python train.py --n_layer=20 --vocab_size=4096 --activation="swiglu" --norm="rmsnorm" --positions="rope" --beta2=0.98 --schedule="wsd" --decay_shape="linear" --train_tokens=107300000
Each number is 128 + 24 x the weight over its row's rms, rounded and kept within 0 to 255. Layers, rows and columns count from 0. The size above them is the row's rms in percent of the matrix's.

# layer 5 MLP down (transposed), 320x128, rms 0.0527, rows 30-47, columns 0-127
size [ 42 110 123  65 141 115 118 158  21 127  92 133  32  50 130  80 130  35]
[[166 146 145 180 114 119 140 120 121 122 134 137 107  91 125 104 133 133 134 134 129  94 125 167 150 183 146 119 122 116 176 119 115 139 145  79 141 155 106 158 153 169 134 163 113 197 146 178 131 131 140 142 176 117 110  87 148 126 118 131 148 109 133 133 155 135 158 136  92  74  92 147 132  92 138 153 125 137 131 152 142 115 159 104 144 126 135 115 114 147  96 125 120 124 151 150 143  91 130  89  69  90 124 120 135 104  94 141 126 165 148 133 116 145 154 160 111 128 135 120 124 147 139 152 142 134 155 174]
 [ 13 105 110 108 101 149 142 132 147 138 156 148 109 127 138 153 130 124 113 154 139 120 120 123 117 120 128 150 132 117 118 134 135 134 140 158 120 156 136 122 119  92 104 107 119 143  98 115 152  87 130 143 255 140 128 134 130 135  97 131 153 114 153  99 180 119 153 139  77 118  97 135 113 141  89 131 109 151 131 137 137 109 143 119 129  71 102 112 109 130 137 144  98 125 123 115 155 120 134 129 151 145 103  99 143 129 128 109 124 147 134 138  94 132 104 137 129 137 145 128 125 122 121 113 126 119 108 130]
 [210 151 140  89 139 107 148 112 162 124 111 117 165 128 112 111 129 120 134 154  73  95 112  92 125 143 145 106 133 110 126 166 123 110 150 122 118 117 126 145 118 134 157 130 111 153 116 149 112 141 131 125 103  99 111 127 143 124 173 127  97 146 153 160  93 114 109  70 165 166 139 139 106 111 121  69 120  94 122 133 134 159  96 104  88 136 102 104 120 142 118 161 143 136 139 125 128 115 170 161 138 164 100  79 122 140 139 152 164 137 108 122 137 122 117 117 140 176 146 109  98  99 122 120 158 163 141 107]
 [127 151  98 122 128  67 112 104 153 141 153 159 130 137 156 173 141 129 106 128 102 122 140 136  91 121 128 127 125 143 104 122 163 126  82 123 124  88  66 103 171 134 125 129 111 117 106 130 138 120 125 136  87  94 119 136 186 133 111 119  95  99 100 136  98 144 175 127 144 139 114 110 159  90 119 109 120  86 134 103 125 127 128 147 129 144 156 149 155 127 142  54 107 139 157 141 121 117 157 103 171 100 127 122 125 135 100 167 153 153 148 101 135  91 108 138 139  85 142 124 124 139 141 171 140 164 104 117]
 [ 28 149 104  95 177 112 134 139 108 115 152 167 108 136  86 135 153 156 140 138 124 155 129 169 129 143 130 148 131 124 101 116 147  93 115 131 143 190 105 121 127 147  71 120 146 141  96 126 126 150 111 148 123 167 120 163 120  91 155 124 110 117 188 120 117 105  96 116 120  67 113 158 125 157 129 120 101 133 123 157 158 121 102 123 123 101 115 120 114 100 126 150 112 117 140 149 141  82 116 119 106 110 123 118 128 118 144 104 158  78 151 130 110 135 124 116 157 121 137 119 138 157 119 125 133 140 120 150]
 [ 25 130 140 162  83 149 106  96 133 134 125 110 113 110 135 162 116 104 104  72 127 162 137 118 140  92  99 141 108 136 147 125 132 137  73 142 146 133 167 132 159 113 164 118 128 147 112 141 127 144 110 118 241 104 107 116 159 134 127 156 113 113 148 107 155 119 138 119 130  96 122 119 100 132 110 111 144 158 143 109 128 125 176 115 119  97 121 121 112 116 146 118 146 132 131 105 159 107 157 149 148 125 108 128 137 138 141 124 135  92 148 124 106 123 123 116 136 142 123 130 131 148 163 142 105 121 149 140]
 [ 76  69 156 121 116 131 110 132 137 115 162  87  85 125 127 138 139 119  95 157 126 114 119 120 130 140 161 117 131 145 120 113 112 129 124 110 105 127 150 125 125 130 124 101 114 105 112 144 115 134 139 127 211 162 136 125 148 143 134 126 114 125 126  93 140  93 121 137  31 111 153 159 163 150 123 110 133 133 169 115 103 111 182 109 116  75 110 125 163 136 129 130 114 180 131 120 145  83 115 125 138 145 146  88 149 152 134 140 119 132 131 118 114 144 118 122 136 110 103 124 156 149 144  93 108 115  87 163]
 [139 161 129 137 135  69 119 114 138 127 128 143 114 119 157 134 111 151 124 134 113 114  89 118 136 149 136 127 124 125 133 118 107 126 127  84 124 111 107 133 152 159 136 168  96 143 102 106 114 119 136 110   0 110 126 147 144 174 117 101 116 124 116 166  96 144 162 104  75 149 104 146 134 115 102 128 129 136 132 103 103 147 159 139 144 146 145 140 101 136 132 118 139 126 130 155 113 149 135 125 144  76 166 158 111 117 137 142 112 140 143 143 143 102 122 146 100 125  99 114 124 160 137 142 146 168 153 141]
 [139 130 103 136 123 116  80 122 130 107 150  83 109 116 132 134 122 136 116 104 167 122 102 135 169 164 166 108  95 141 121 152 154 135 151 128 102  99 161  88 135 142 161  92 152  99 157 122 133 121 131  74 103 141 158 127 109 118 149 133 158 122 157 155  73 115 154 148 137 101 138 165 167 118 120 127 139 141  93 113 122 123 131  89 122 146 122 115 167 190  99 117 128 109  87 119 135 170 120 108 134 131  88 122 101 130 127  89 150 131  88 149  78 110 114 127 114  84 134  91  92 148 120 118 105 133 125 119]
 [106 125 165 110 142 110 157 123 171 131 148 129 105 146 108 122 128  90 114 152 109 136 109 118 154  99 135 158 124 133 131 131 171 127 105 129 131 152 115 139 143 125  77 139 135 129 107 166 125 126 103 123 151 168 147 140 146 145 140 136 118 159  88 146 189 173 149 120 201 127 161  89 113 128 162 110 119 125 122 161 120  96  98 125 126  79 158 134 125 120 153 117 104 126 149 101 108  87 136 129 131 133 161 151 157 174 123 101 150 117 107 135  91 129 148 131 175 141 160 114  98 137 129 111  57 115 114 126]
 [ 53 152 106  73 140 128 144  88 132  99 168 101 111 139 132 116 112 120 110 148 160 131 129 113 138 118 127 114 154 105 141 131 161  98 142 185 113 139 113 135 137 147 103 119 158  89 151 142 177 113 132 138 192 154 129 125 156 112 138 138 130 174 128 126 111 106 106 146 133 133 151 150 137 137 103 171 108 170 105 124 137  69 102 124 135 115 111 133 113 118  97 133 162  93 129 136 118 150 118  97 115 176 111 133 120 141 137 148 150 135 120 133  66 119 112 105 126 149 128 109 153 133 134 126  73  96 143 140]
 [100 101 143 148 131 149 109 131 106 103 126 159 136 109 151 118 117 112 126 133 108 123 127 116 161 108 138 159 132 117 161 117 130 132 103 119 153 212 136 134 116 140 134 141 126 118 115 128 108 144 133 125 255 148 112 168 160 151 132 150 142 116 128 105 148 137 162 162  92  71 129 110 156 141 133 151 131 138 106 109 119 127 131 116 113  96 121 174 147 125 122 106 120 147 129 106 133 107 132 129 139 107 103 108 146 148 136 139 147 117 156  90 121 128 138 155 148 130 143 105 101 165 114 134  84  91 113 129]
 [188 119 109 131 118 109 174 114 126 190 151 117 167 138 120 123 137 133 114 119 120 163 119 123 133 117 114  83 111 153  92 101 117 118  98 144 139 134 106 141  83 118  75 162 127  95 130  96 173  98 108 158 100 128 139 151 143 110  98 120 141 166 139 161 126 159 137 137  86 148 126 112 114 113 142 137 145 142 147 120 110 107 106 129 141 129 150 123 141  81 156 112 152 122 128 132 153  82 107 128 146 151 138 115 141 121 120 115 178 185 146 182 164  94 138 133 122  87 126 102 165 152 123 155 144 120 107 126]
 [128 133 131 133 130 141 131 163 103 112 143  84 156 115  85 168 109 137 157  73 130 129  81  89 108 123  95 123 155 134 152 110 128 116 112 141 153 127  87 105 112 126 107 116 163 130 128  85 145 101 111 108 110 150 146 118 139 104 133 109 114 122 140 173 126 139 126 169 101 160 160 119 127 169 144 112 154  92 103 152 172 112 103 132 135 160 120 124 137  97 159 116 111 133  92  99 122 135 153 118 120 165 168 124 127 153 120 143 150  78 135 150 131 167 118 105  92 108 202 134 127 113 149 116 156  89 123 116]
 [139 131 117 185 151 106 113 130  80 127  82 134 137 127 145 128 141 152 143 120 110 135 121 128 106 142 122 126 151 139 117 129 110 126 150 134 111 112 100 129 146 132 164 106 120 113 102 151 160 144 151 152  39 126 104 130 116 130 129  81 151 144  59 157 133 144 154 135  88 193 101 131 144 103  67 137 125 146 107 118 117 140 107 108 110 140 136 134 129 122 121 147 130 136 110 186 122 146  99 113 119  86 124 126  92 107 109 118  94 136 129  93 154  82 141 116 113 104 136 121 108 161 113 147 158 171 130 128]
 [150  96  96 135 122 110  77 111 127 106  85 115 117 108 181 102 117 153 138 152 131 154  94 160 131 109 137  98 119 125 154  75 125 124 118 114 156 136 118 158 109 111 134 128 110 150 117 170 122 134  92  99  62 177 158 116 137 120 155 133 180 123  92 151 116 109 122 123  77 146  96 119 103 125 132 161 105 125 133 126 138 180  99 145  97 119 140 130 135 124 145  97  98 112 123 152 173 128 137 153 112  89 128 152 128 142 114 142 128 102 127 115 127 119 111 141 130 136 104 158 139  99 131 153  78 150 171  95]
 [148 114 130 133  81 126 132 134 156 144 113 112 118  94 104 120 144  89  96 120 156 167 160 106 151 110 122 104 136 118 123 163 126 140 137 118 122 142 176 140 119 116 138 118 161 144 143 136 138 163 131 102 203 147 119 124 102 115 109 147 131 118 146 114 191 126 104 128 218 133 159 126 109 125 139 122 135  95 112 138 145 165 119 140  85 148  79 116 106  85 117 109 136 138 146  88 115 159 140 135 144 138 111 133 149 177 113 126 136 151 136 105 105 145 143 113 154 173 151 107 118 133 107 117  89 105 140 159]
 [126 166 140 103 117  84 131 107  92 133 136 128 114 111 157 123 130 127 123 140 107 136 107 111 127 139 115 101  81 128 161 150 135 132 120 123 131 164 129 139 117 106 122 117 136 139 121 110 118  95 136 102  92 120 122  85  82 106  97 121 153 100 100 156 119 128 158 109 129 112 132 119 134 102  98 137 142 149 122 144 158 130 131 162 113 110 103 144  79  87 180 113 125  89 126  93 120 108 135  91  84 182 131 129 122  98  75 129 102  80 100 114 129 150 150  73 100 138 113 127  57 103 128 142 135  95 134  94]]
# layer 5 MLP gate, 320x128, rms 0.0578, rows 31-48, columns 0-127
size [ 93 119  66 124 100 123 144  27 121  88 141  37  52 113  78 125  42 126]
[[ 75 113 160  83 110  90 125 113 155 101  94 117 120 146 150 140 169 161  91 101 131 132 138 127 110 154 133 125 138 102 160 131 204 165 103 126 125 152 119 165 109 119 123 121  94 115 147 160 125 130 109 144 145 130 125 138 149 170  99 131 159 144 147  92 132 110 119 143 112 127 127 112 116 140 142 142 134 131 131 141 150  83 130 142 120 112 134 169 123 117 117 151 160 133 142 121 154 113 158 109  81 125 141 166 106 153 157  93 115  88 111 101 123 145  73 110 131 182 128  90 132 161 129 114  89 140 151 170]
 [ 96 134 113 155 116 134 128 151  88  96 171 118 106 116 139 123 129 122 106 124 151 141 169 170 128 110  83 120 123 147 142  77 126 135  97 131 145 153 142 111 177 115 160 116 127 147 117  95 141 136 125 165 125 154 139 121 110 129  86  85 162 111 113 101 145 156 139 157 113 134 137  93 118 165 108 165 124 150 151 125 117 122 149 116 176 107 149 163 139  94 120  85  87 136 114 140 161 136  64 144 130 124 135 152 158 115 120 107 120 119 162 148 157 125 125 143 116 105 106 167 122 178 155 119 111  99  80 108]
 [138 124 145 141 147 157 138 129 130 125 117 144 158 101 129 133 111 148 197 121 128 115 112  89 173 185 147 108 125 123 142 106 105 118 111 115  59 149 124 101 158  92 132 162  97 132 133 136 122 152  95 131 141 148 137 119 127 102 117  78 176 168 130 139 124 102 116 122 128 127 112 107 174 135 151 150 157 128 108 133 173 122 107 130 109 125 120  91 146 124 138 114 111 120 110 147 136  97  66 123  94 155  77 109 152 131 152 121 111 124 149 149 156 173 127 176 157  97 139 157 133 127 109 103  97 116 113 121]
 [ 74 162 151 100 171 113 118 160 138 102 136 179  96 146  94 141 134 135 103 123 121 143 118 185 116 169 171 154 148 154 116 110 137 135 114 118 178 146  95 137 106 116 109 119 137 140 113 118 138 146 119 102 143 143 120 159  91  93 156 163 118 134 201 120 107 107 103 123 145 115 106 142 131 165 133 125  89 133 111 100 134 104 101 101 116 123 143 162 108 118 117 143 114 166 126 132 134  98 123 109  92 117 139 137 115 139 140  93 143  70 138 126 142 141 138  90 140  90 131 138 129 158 120 169 161 131 104 161]
 [103 112 139 145  95 141 170 111 138 109 123 113 105 147 124 136 142 134 129 171 141 134 123 155 171  97  90 162 116 138  67 119 100  99  99 152 143 153 177 111 164 109 130 165 136 135 142 170  90 161 117 128 140 122 116 166 108 155 112 135 108 114 166 128 141 129 162 125 121 101 116 133 101 106 121 124 132 106 128 119 122  87 104 145 140  51 137 145 129 183 148 132  87 167 129 113 116 100 116 149  74 106 127 154 145 125 149 129 138 141 122 139 112 101 117  95 138 156 120 110 141 172 141 155 121 119 162 152]
 [136 102 152 137 104 111 116 136 152 110 141 107 102 117 136 146 130 105 107 139 112 116 121 118 157 128 154 124 124 170 115 104 122 149 134 139 138 129 118 120 114  91 139 132 112 118 113 126 110 134 153 158 128 147 138 135 169 180 130 127 135 143  91 166 117 151 112 126 138 134 196 148 139 145  89 156 127 128 161  91  84 112 159 127 155 115 106 109 174 123 114 156  99 221 137 103 161 107 165 179 111 143 165  87 158 114 128 124  99 141 138 118 172 125 107 146 102  98  93 132 133 153 141  90 141 131 104 152]
 [137 136 130 130 142  71 111 111 169 128 127 104 120 144 159 116 118 118  96 107 120 156 107 126 102 130 146 103  93 132 102 149 141 146 172 101  89 138 151 172 122 146 129 170  88 123 112 133 125 144 119  82  92 132 117 150 109 161 104 100 112 115 142 151 136 165 129 117 128 133  82 146  85 152 125 135  98 109 110 152 106 134 164 154 114 204 117 154  86  99  74 142 130 153 153 104 122 155 135 163 143 106 124 146 126 151 158 120 133 135 124 124 137 105 136 121 120 133 125  88 111 167 122 102 184 139 156 129]
 [116 149 142 137 134 117 144 177 153 131 159 151 135 151 122 136 125  69  90 131 149 108 122 123 182  97 136 128  98 127 144 131  90 111 146 157  40 114 137 125 145 126 143  68 105 124 138  98 121 133  75 117 125 120 138 161  86 101 117 155 132  98 139 159 140 140 141 159 133 176 166 113 144 150 165 177 101 137 112 127 106 133 132 106 122 126 107 102 147 115 124 149 175 141 136 132 143 136 133 137 125  78 102 135 109 131 105 121  77 136 169 107 126 140 131 154 101  94 121 128 116 142 132 133  96 126 127 142]
 [175 139 114 177  98 128 128  83 124 172 112 143 123 143 147 158 107 103 136 141  99 121 125  53 135 117 188 116 124 116 132 102 129 141 107 141 143 136 145 135 128 131 123 123 133 141 101 136 106 137 115  84 132 171 120 110 177 139  69 113 144 146  80  91 151 125 120 112 117  93  96  97 140  80 102 127 118 156 148 161 145 142 147 139 142 147 103 132 122  97 121 128 118 169 132  80 130 102  94 117 142  97 108 114 125 128 106 103 147 156 110 138 128 138 137 164 109  94 144 145 148 143  99 139 134  86 152 107]
 [109 130 159 145 178 134 140 116 131  94 143 115 130 155 120 126 113 128 140 138 132 155 144 116 150 135  97 119 117  73 179 123 101 112 147 167 181 115 146 116 151 135 149  86 128 108 141 105 174  96 153 117 130 108 176 136 141 132 125 183 174 161  95 174 151 129  82 166 153 132 145 118 129 150 149 164 171 146 136 153 113 135 105  99 134 121 131 143 122 106 120  83 148 130 118  90 130 136 117 119  96  97 152  93 104 133 138 129 127 133  77 121 123 144 117 150 118 153 132  84 135 165 159 139 116 121 124 158]
 [149 124 143 160 134 144 131 169 139 113 146 137 121  94 144 117  97  88  99 162 100 153  89  95 190 140 197 108  81 161 109 122 165 166  95 105 134 157 149 141 114 121 128 146 130  81 158 131 102 119 145 145 140 145 141 119 148  87 128  94  86 113 119 155 138 154 118 140 123 129 138 125 118 121 105 108 101  80 177  92 148 107 118 134 138 128 142 141 161 113 124 114 113 147 154 119 112 113 131 172 113 155 151 147 150 132 113 111 119 118 113 141  92 137 126 156 137 123 176 103 113 156  97 119 104  97 121 102]
 [114 125 108 108 178 106 160 142 139 117 128 154 110 199 130 108 128 139 146 144 135 135 154 182 105 116 156 138 150 118 119 151  74 155 139 128 125 123 137 147 164 147 176 114 119 127 156 137 101 115 157 123 148 122 124 126 100 135 144 150 125 136 127 166 123 131 159  38 138 107 155 133 120 139 160 131 124 129 104 158 122 163 126 101 128 128 179 152 113  99 140 198 135 134 132 113  97 110 188 132 138 111 135 125 129 125 124 112  98 109 193 119 147 138 108 123 118 165 119 131 145 126 139 143 152 126 146 143]
 [157 149 149 139 144 141 163 217 124 106 117 110 103  82 115 123 135 142 140 159 144  89 138 109 168 108  95 128 134  71 119 116 106 136 126 179  88 122 126  83 137 135 119 148 156 131  98 103 142 126 137 126 123 143 151 105 123 103  70 116 130  76 109  93 149 103 142 104 127 145 117 111 141 130  71 145 134 159 116 121 171 113 114 164 123 144 121 106 135 119 110 128 149 129 134 143 119 150  97 127 155 147 108 125 162 127 150 135 129 121  76 174 118 125 117 103 141  87 147 132 132 168 142 147 128 129 118 155]
 [166 155 123 157 145 144 129 115 118 141 111 124 162 144 194 115 129 105 168 121 119 118 119 101 121 124 108 104 137  94 132 129  93 149 139 170  95 163 171  66 154  98 170 146 120 123 130 120 146 135 143 150 107 129 110  79 157 154  86  78 124 141  67 145 138 131 156 137 117 120 122  90 166 112 120 114 109 165 113 116 129 110 104 131 142 156 168 139 155 109 153 114 179 121  88 168 125 135 124 112 129 100 117 139 108 135 125 136 110 116 124 164 154 128 136 155 118  99 137 123 120 171 122 154 151 134 141 102]
 [121 130 116 124 101 140 116 116 116 147 104 136 127 126 142 100  97 112 111 131 128 122 143 175 133 160 177 139  78 167 131 138 157 169 107 130  88 132 127 110 106 177 101 134 162 115 133 130 159  72 113 140 130 108 101  88 109  88 147 134 128 157 111 126 142 130 119 101  93 174 141 142 117 112 129 152 132 115 192 140 113 158  95 171 164  99 130 101 132 160 102 150  51 158 132 142 131 104 112 155 157 107 114 104 121 105 136 165 156 112 112 119 103 117 103 123 131 137 112 124 116 103 136  88 118 124 128 135]
 [ 96  95 103 175 129 122  89 129 129 137 149 129 152 153 154 114 141 125 144 113 120  58 117 148 141 123 103 150 121 112 106  85 111 109  94 181 119 175  96 109 138 103 110 104 119 141 144 126 100 129 144 146 148 120 104 136 108 124 164 116 118 156 139 141 144 125 147 102 133 103 135 150 156 130 111 125 136 173 160  83 119 119 143  99 177  84 181 151 108 149 171 131 149 129  92 151 146 121 156 153 117 112 130 119 103  99 116 109  92  70 131 141 141 115 137 133 117 134 105 140 116 174 147 132 117 150 129  79]
 [117 105 136 133 135 123 130  60 152 146 139  91 127 141 101 124 122 194 147 108 131 121 144 141 209  83 145 132 131 130 141 142 152 123 124 136 117 108 122 137 153 124  88 141 148 117 120 117 134 103  78 158 110 101 145 124 116 114 198 167 134 116 141 123 131 116 112 135  87 130 152 136 106 130 141 116 139 115 158 177 126 139 133 137 121 163 130 137 139 119 111 106 128 140 136 121 111  95 131 181 146  84  99 125 194 111 125 132 105 138  62 107 130 136 130 110 107 119 119 126 168 129 139  93 156 102 129 112]
 [119 102 106 121  52 126 180 106 123  74  91 119 101 142 146  83  90 148 181 139 132 120 147 164 118 108 114 141 117 165  96 103 142 106 125 176 137 163 136 135  95 144 134 157 107 164 105 113 154 125 183 138 133 134 155 145 156 131 154 136 180 133 127 114  96 165 116 104 131 136 128 157 132 133 138 140 149 113 130 122 127 146 125 103 159 113 173 132  87 145 123 122  98 153 141 106 169 122 160 125 158 113 106 126 125  92 148 139 148 106 137 110 116 101 155 127 144  92 116 144 108 151 142 123 143 121 117 154]]
# layer 5 MLP up, 320x128, rms 0.0564, rows 31-48, columns 0-127
size [104 123  69 132 105 121 152  24 124  89 134  41  59 118  80 134  45 126]
[[114 148 158  94 163  91 134 126 132  96  57 124 119 150 158 122 174 136 140  88 123 138 162 136 120 174 135 108 126 146 149 158 171 124 107 106 131 123 125 135 107 156 141 128  92 120 138 140  98 126 133 161  99 130 133 136 131 119 139 115 137 157 115 129 117 109 131 156 113 155 154 131 107 153 157 122 129 100 138  90 133 117  97 134 123 149 127 176 138 112 112 131 161 158 146 137 137 112 158 103  43 114 153 161  79 137 144  97 104  93 117 111 154 128 106 100 127 171 104  94  99 133 135 146 141 148 157 169]
 [124 112 121  91 108 134 118 115 114 129  80 160 145 124 122 151 141 106 150 132  48 104  71  72 122 146 125 154 150  76 140 140 125  81 149 103 135 129 130  74 127 141 115 114 120 122 146 134 104 153 120  97 174  93 131  91 143 152 146 125 107 146 124 116 100  91 167 115 132 117 127 131 178 116 107 101 124 128 113 145 136 113 115 102 107 106 148 116 145  94 123 139 167 141 116 143 112 127 168 126 138 173 100 106  81 139 138 124  92 154 105 116  86 138 126 129 154 144 138 134 111  87 126 125 113 166 132 131]
 [115 116 163 119 166 124  65 105 134 125 120 153 142 182 156 144 139 157 150 150 151 139 110 137  77  79 111 116 116 111 154 144 138 130 158  96 118 127 150 144 110 127 166 119 148 109 147 185 124 122 174  93 137 138 137 159 112 163  97 139 121 112 133 120 147 142  97 163 149  96 149 134  95 118 177 138 107 138 100 112  81 152 158 130 113 118 122 127 114 135 140 173 154 133 125 104 102 161 119 125 109 151  72 130 103 127  99 119 121 114 113 137 126 117 135 114 131 113  95  89  89 166 115 100 136 154 163 133]
 [143 133 182 119 144 161 144 174 164 134  81 118  97 130 152 131 123 114 146  82 169 138 121 139 124 112 105 109  99 173 159 117 173 141 150 138 147 152 139 143 109 117 110 124 136 114 124 108 159 130 126 103 116  96 119 119 129 128 155 154 143 128 130 164 143 119 136  93 141 161 119 150  79 143 159 134 110  89 152 109 149  98 146 113 133 149 106 200 144 140 130 125 127 172 140 122 120  97 118 103  95 132 144  95 162 138 132 103 125 109 131 151 198 112 151 140 112 146 122  80 118 153 124 165 133 110 114 171]
 [145 113 135 152 146 144 142 113 132 117 125 150 119 163 147 132 155 171 142 182 148 125 122 141 118 159 148 123 114 118  66 121 111 105 100 152  96 132 140 101 142 123 131 192 138 116 165 172 130 164  90 140  90 151 135 175 125 132 169  99 136 113 122 155 124 136 157 141 112 136  75 133  87  97 146 137 143 100 133 142 107  87  76 111 131 103 133 129 143 118 158 163 125 143 134 153 115 146 108 105 113 135 164 154 116 110 147 124 133 120 122 153 173 101 110  99 157 140 162 117 143 123 130 153 170 163 143 169]
 [142  98 151 140 111 123 152 112 123 128 129 106  91 128 108 140 112 100  74 142 109 121 138 114 146 134 141 114 121 131 131 125 101 148 136 139 160 124 115  98 133 105 148 140 133 130  89  94 123 116 123 158 125 143 129 140 154 160 130 130 129 135  90 172 101 141 150 128 150 134 184 136 167 138  87 126 118 128 178  65 114 109 154 152 133 134  99 125 185 126 104 134 106 172 132  75 139 121 152 171 124 131 194  94 176 103 129 109 101 133 149 132 147 115 105 134 117 117  78 120 158 137 129  93 156 117 117 176]
 [155 152 110 125 126 185 152 128  88 122 111 165 126 109 105 122 103 159 170 157 110  87 129 156 155 142 121 135 142 137 155 110  89 104 100 165 151  84 117  76 149 130 133  96 169 117 117 105 132  95 142 168 104 130 127 130 154 114 187 109 141 140  95 151 114 120 120 118 127 142 137 111 161  98 131 136 177 159 145 101 120 148  81 106 142 113 126 111 154 135 180 111 145 122 115 167 154 109  95 112 124 124 140 100 130  92 112 142  57 131 126 148 141 129 121 137 116 137 107 155 132 133 143 149 113 139 103 137]
 [139 139 138 120 124 114 122 143 111 153 153  69 130 116 138 132 134  70 134 117 116 147 115 131 190 164 194  90 158 105 157 148 109 124 124 134 178 116 144 116 110 136 161 173 110 142 146 105 154  84 158 126 119 116 132 109 132 113 103 153 134 147 137 112 138 127 108  98 118 125 149 111 114 119 108 116 111 112 135 142 153 163 119  98 162 130 110 137 128 186 131 125 101 163 126 108 150 109 144 130 100  95 174 111  85 123 127 104  94 125  60 135 117  95 139 111 111 116 149 131 111 151 156 142 179 119 139 114]
 [196 129 137 115 139 134 108 118 150 145 134 126 130 148 124 145  95 104 130 113 107 117 119 102 130 113 176 108 167 111 153 104 136 141  94 123 114 137 134 113 102 153 128 127 118 144  78 153  86 150  64 107 119 163 115 108 178 111  66 107 115 133  96 130 137 136 155 115 116 104 102 105 148 109  86 162 144 158 153 162 124 146 117 161 175 103 178 123 122 132 158 124 150 127 166 102 104  82 138 130 147 129 118 144 129 144 120 135 107 130  84 134 107 143 137 168 132  89 137 149 100 125 127 162 108 116 135 106]
 [113 145 120  65 152 139 140 132 107  88 163 114 139 161 100 159 126 112 116 112 122 112 124 102 133 159  92  88 129 158 147 139 120  83 124 176 166 126 118  94 137 138  84  98 126 148 165 105 170 109 126 106 119 146 106 159 153 106 124 149 134 197 124 121 110 135 153 192 172 131 146 101 130 155 104 139 133 155 145 171 127 106 114 127 159 129 113 132 145 101 106 125 130 123 113 102  88 126 109  92 113 133 136 124  97 150 132 122 128 142 127 147 118 122 144 129 114 118 157 116 141 177 167 160 130  79 114 130]
 [144 128 164 154 129 135 117 144 140 114 141 140 118 100 148 122 116  85  93 153 105 140 100 103 191 144 190 104 104 161 112 126 162 171  81 104 132 157 148 152 102 117 122 160 117  87 153 141 102 116 145 154 141 145 135 128 145  95 125  93  80 116 121 163 138 170 124 151 139 133 142 146 119 110  87 116 103  86 176  95 148 110 131 142 134 142 141 135 159 131 115 126 105 145 156 130 111 107 140 160 102 163 126 152 138 152 120 106 114 111 120 133 111 144 144 166 133 136 183 105  98 162 103 122 123 101 124  99]
 [117 145 126 131 115 140 125  46 139 124 122 123 141 117 119 142 112 102  90 128 133 105  86 129 179  96 109 154 135 110 131 121 134 147 109 132  64 118 105 151 115 143 137 154 127 123 149 145 113 165 136 191 124 141 132 142 169 111 142  93 155 157 141 128 120 137 121 204 110 136 168 136 120 128 112 135 118 135 133  78  72 134 136  94 145 159 150 117 114 105 135  98 155 160 130 142 111 118  85 135 134 113  68 119 146 127 134 141 124 126  81 107 175 131 133 115 122 174 131 124 133 163 135 133 116 130 127 118]
 [125 126 140 117 129 119 139 213  91 133 151 127 129 116 116 164 112 121 175 135 119 145 141 103 124 136  92 147 138 156 119 108 136 141 132 138 230 132  89 127 127 153 102 127 159 124 109 125 158 120 105 114 127 150 127 116  99 169 102 134 110 110 128 125 111 104 125 100 169 136 119 126 131 139 100  98 165 115 159 124 122  69 122 170 107 137 162 141 129  90 121 135 137 114 125 118 152 157 124 110 121 183 149 146 169 136 132 141 144 127 127 159 148 147  79 138 117 112 186 132 120 139 155 119 139 138 146 143]
 [117 100 124 147 147 111 129 125 130 110  98 149 113  99  78 103 118 136 101 136 133 148 140 175 112 144 138 135 118 164 126 150 135 126 123 107 149  86  97 171 115 173 147  92 145 120 128 140 139 126 136 131  94 128 139 175  82 129 205 138 113 121 133 166 128 147 115 122 141 155 128 155  78 119 109 162 166 103 139 134 107 169 129 145 104 143  97 115  92 122 107 150 101 155 164 140 137 152 116 155 112 125 130 108  87 105 125 102 120 141 108  80 150  85 158  79 131 136 110 109 135 122  98  97 131 149 119 163]
 [133 153 161 123 141 146 146 128 116 133 142 144 166 169 108 137 171 104 191 132 110 140 106  78  98 101  96 132 135 107 121 133 119 107 129 111 124 129 161  78 102 132 139 134 143 129 144 142 139 126  92  82 113 101 106 129 117 110  67 100 127 116 140 113 133 131 148 174 157 105 172 119 134 122 148 106  97 134  76 113 119 126 138 106  95 150 137 128 135 127 160 105 175 105 150 121 126 129  87 102 106 217 126 132 150 147 104 130 121 134 155 157 128 142 125 147 153 144 146 108 126 130 109 140 165 118 117  89]
 [118 113 127 170 121 139 114 145 114 118 117 133 129 148 155 132 156 164 154 116 100  94  77 142 107 136 112 137 129 142 112  83 131 127  99 172  95 135 107  92 124 144 147 103 129 153 133 136 114 139 119 127 118  99 131 114 122 124 184 112 123 150 112 129 108 147 178 132 111 129 141 125 138 115 109 131 160 153 135  85 115 112 116 105 191 112 155 148  97 180 165 149 146 143  94 161 133 120 159 164 127 151 140 155  92 109 112 128  62 118 136 141 119 116 107 148 109  73 107 177 104 138 166 128 157 172 123 125]
 [126 132 135 147 120 102  47  72 138 120 104 130 118 145 119 128 137 138 105 124 135 133 103 109 112 137 109 127 140 141 139 144 121 122 125 123 143 149 123 119 129 156 191 140 155 105 125 138 123 103 101 120 145 148 132 145 141 159 139  99  83 117 112 161 137 121 178 146 255 110 140 137  96 104 128 136 140 132 109 165 133 157 122 118 101 153 133 136 117  91 141 103 121 112 124  94 120 133 108 136 117 179 132 126 111 135 107 117  92 112 122 112 122 142  82 122 136 102 152 136 108  84 122 145 106 104 142 122]
 [119 159  89 131 116 127 141 111 154 118 120 125 100 106 108 100 116 120  94 129 179 122 137 126  91  92 164 139 107 139 109 127  96 141 122 174 137 123 130 179 135 126 143 122 168 135 101 134 128  92 108 134 124 147 136  91  94  86 179 128 102 158 119 117 162 131 120 102  97 128 101  96  52 126 165 112 118 172 148 139  95 180 124 146 156 173 142 154 116 114 108 152 124 107 120 108 138 142 134 174 115 123 101  99 110 147 109 100  97 109  98 147 126 134 130 111  92 128 139 131 143 100 160 141 104 149 135 147]]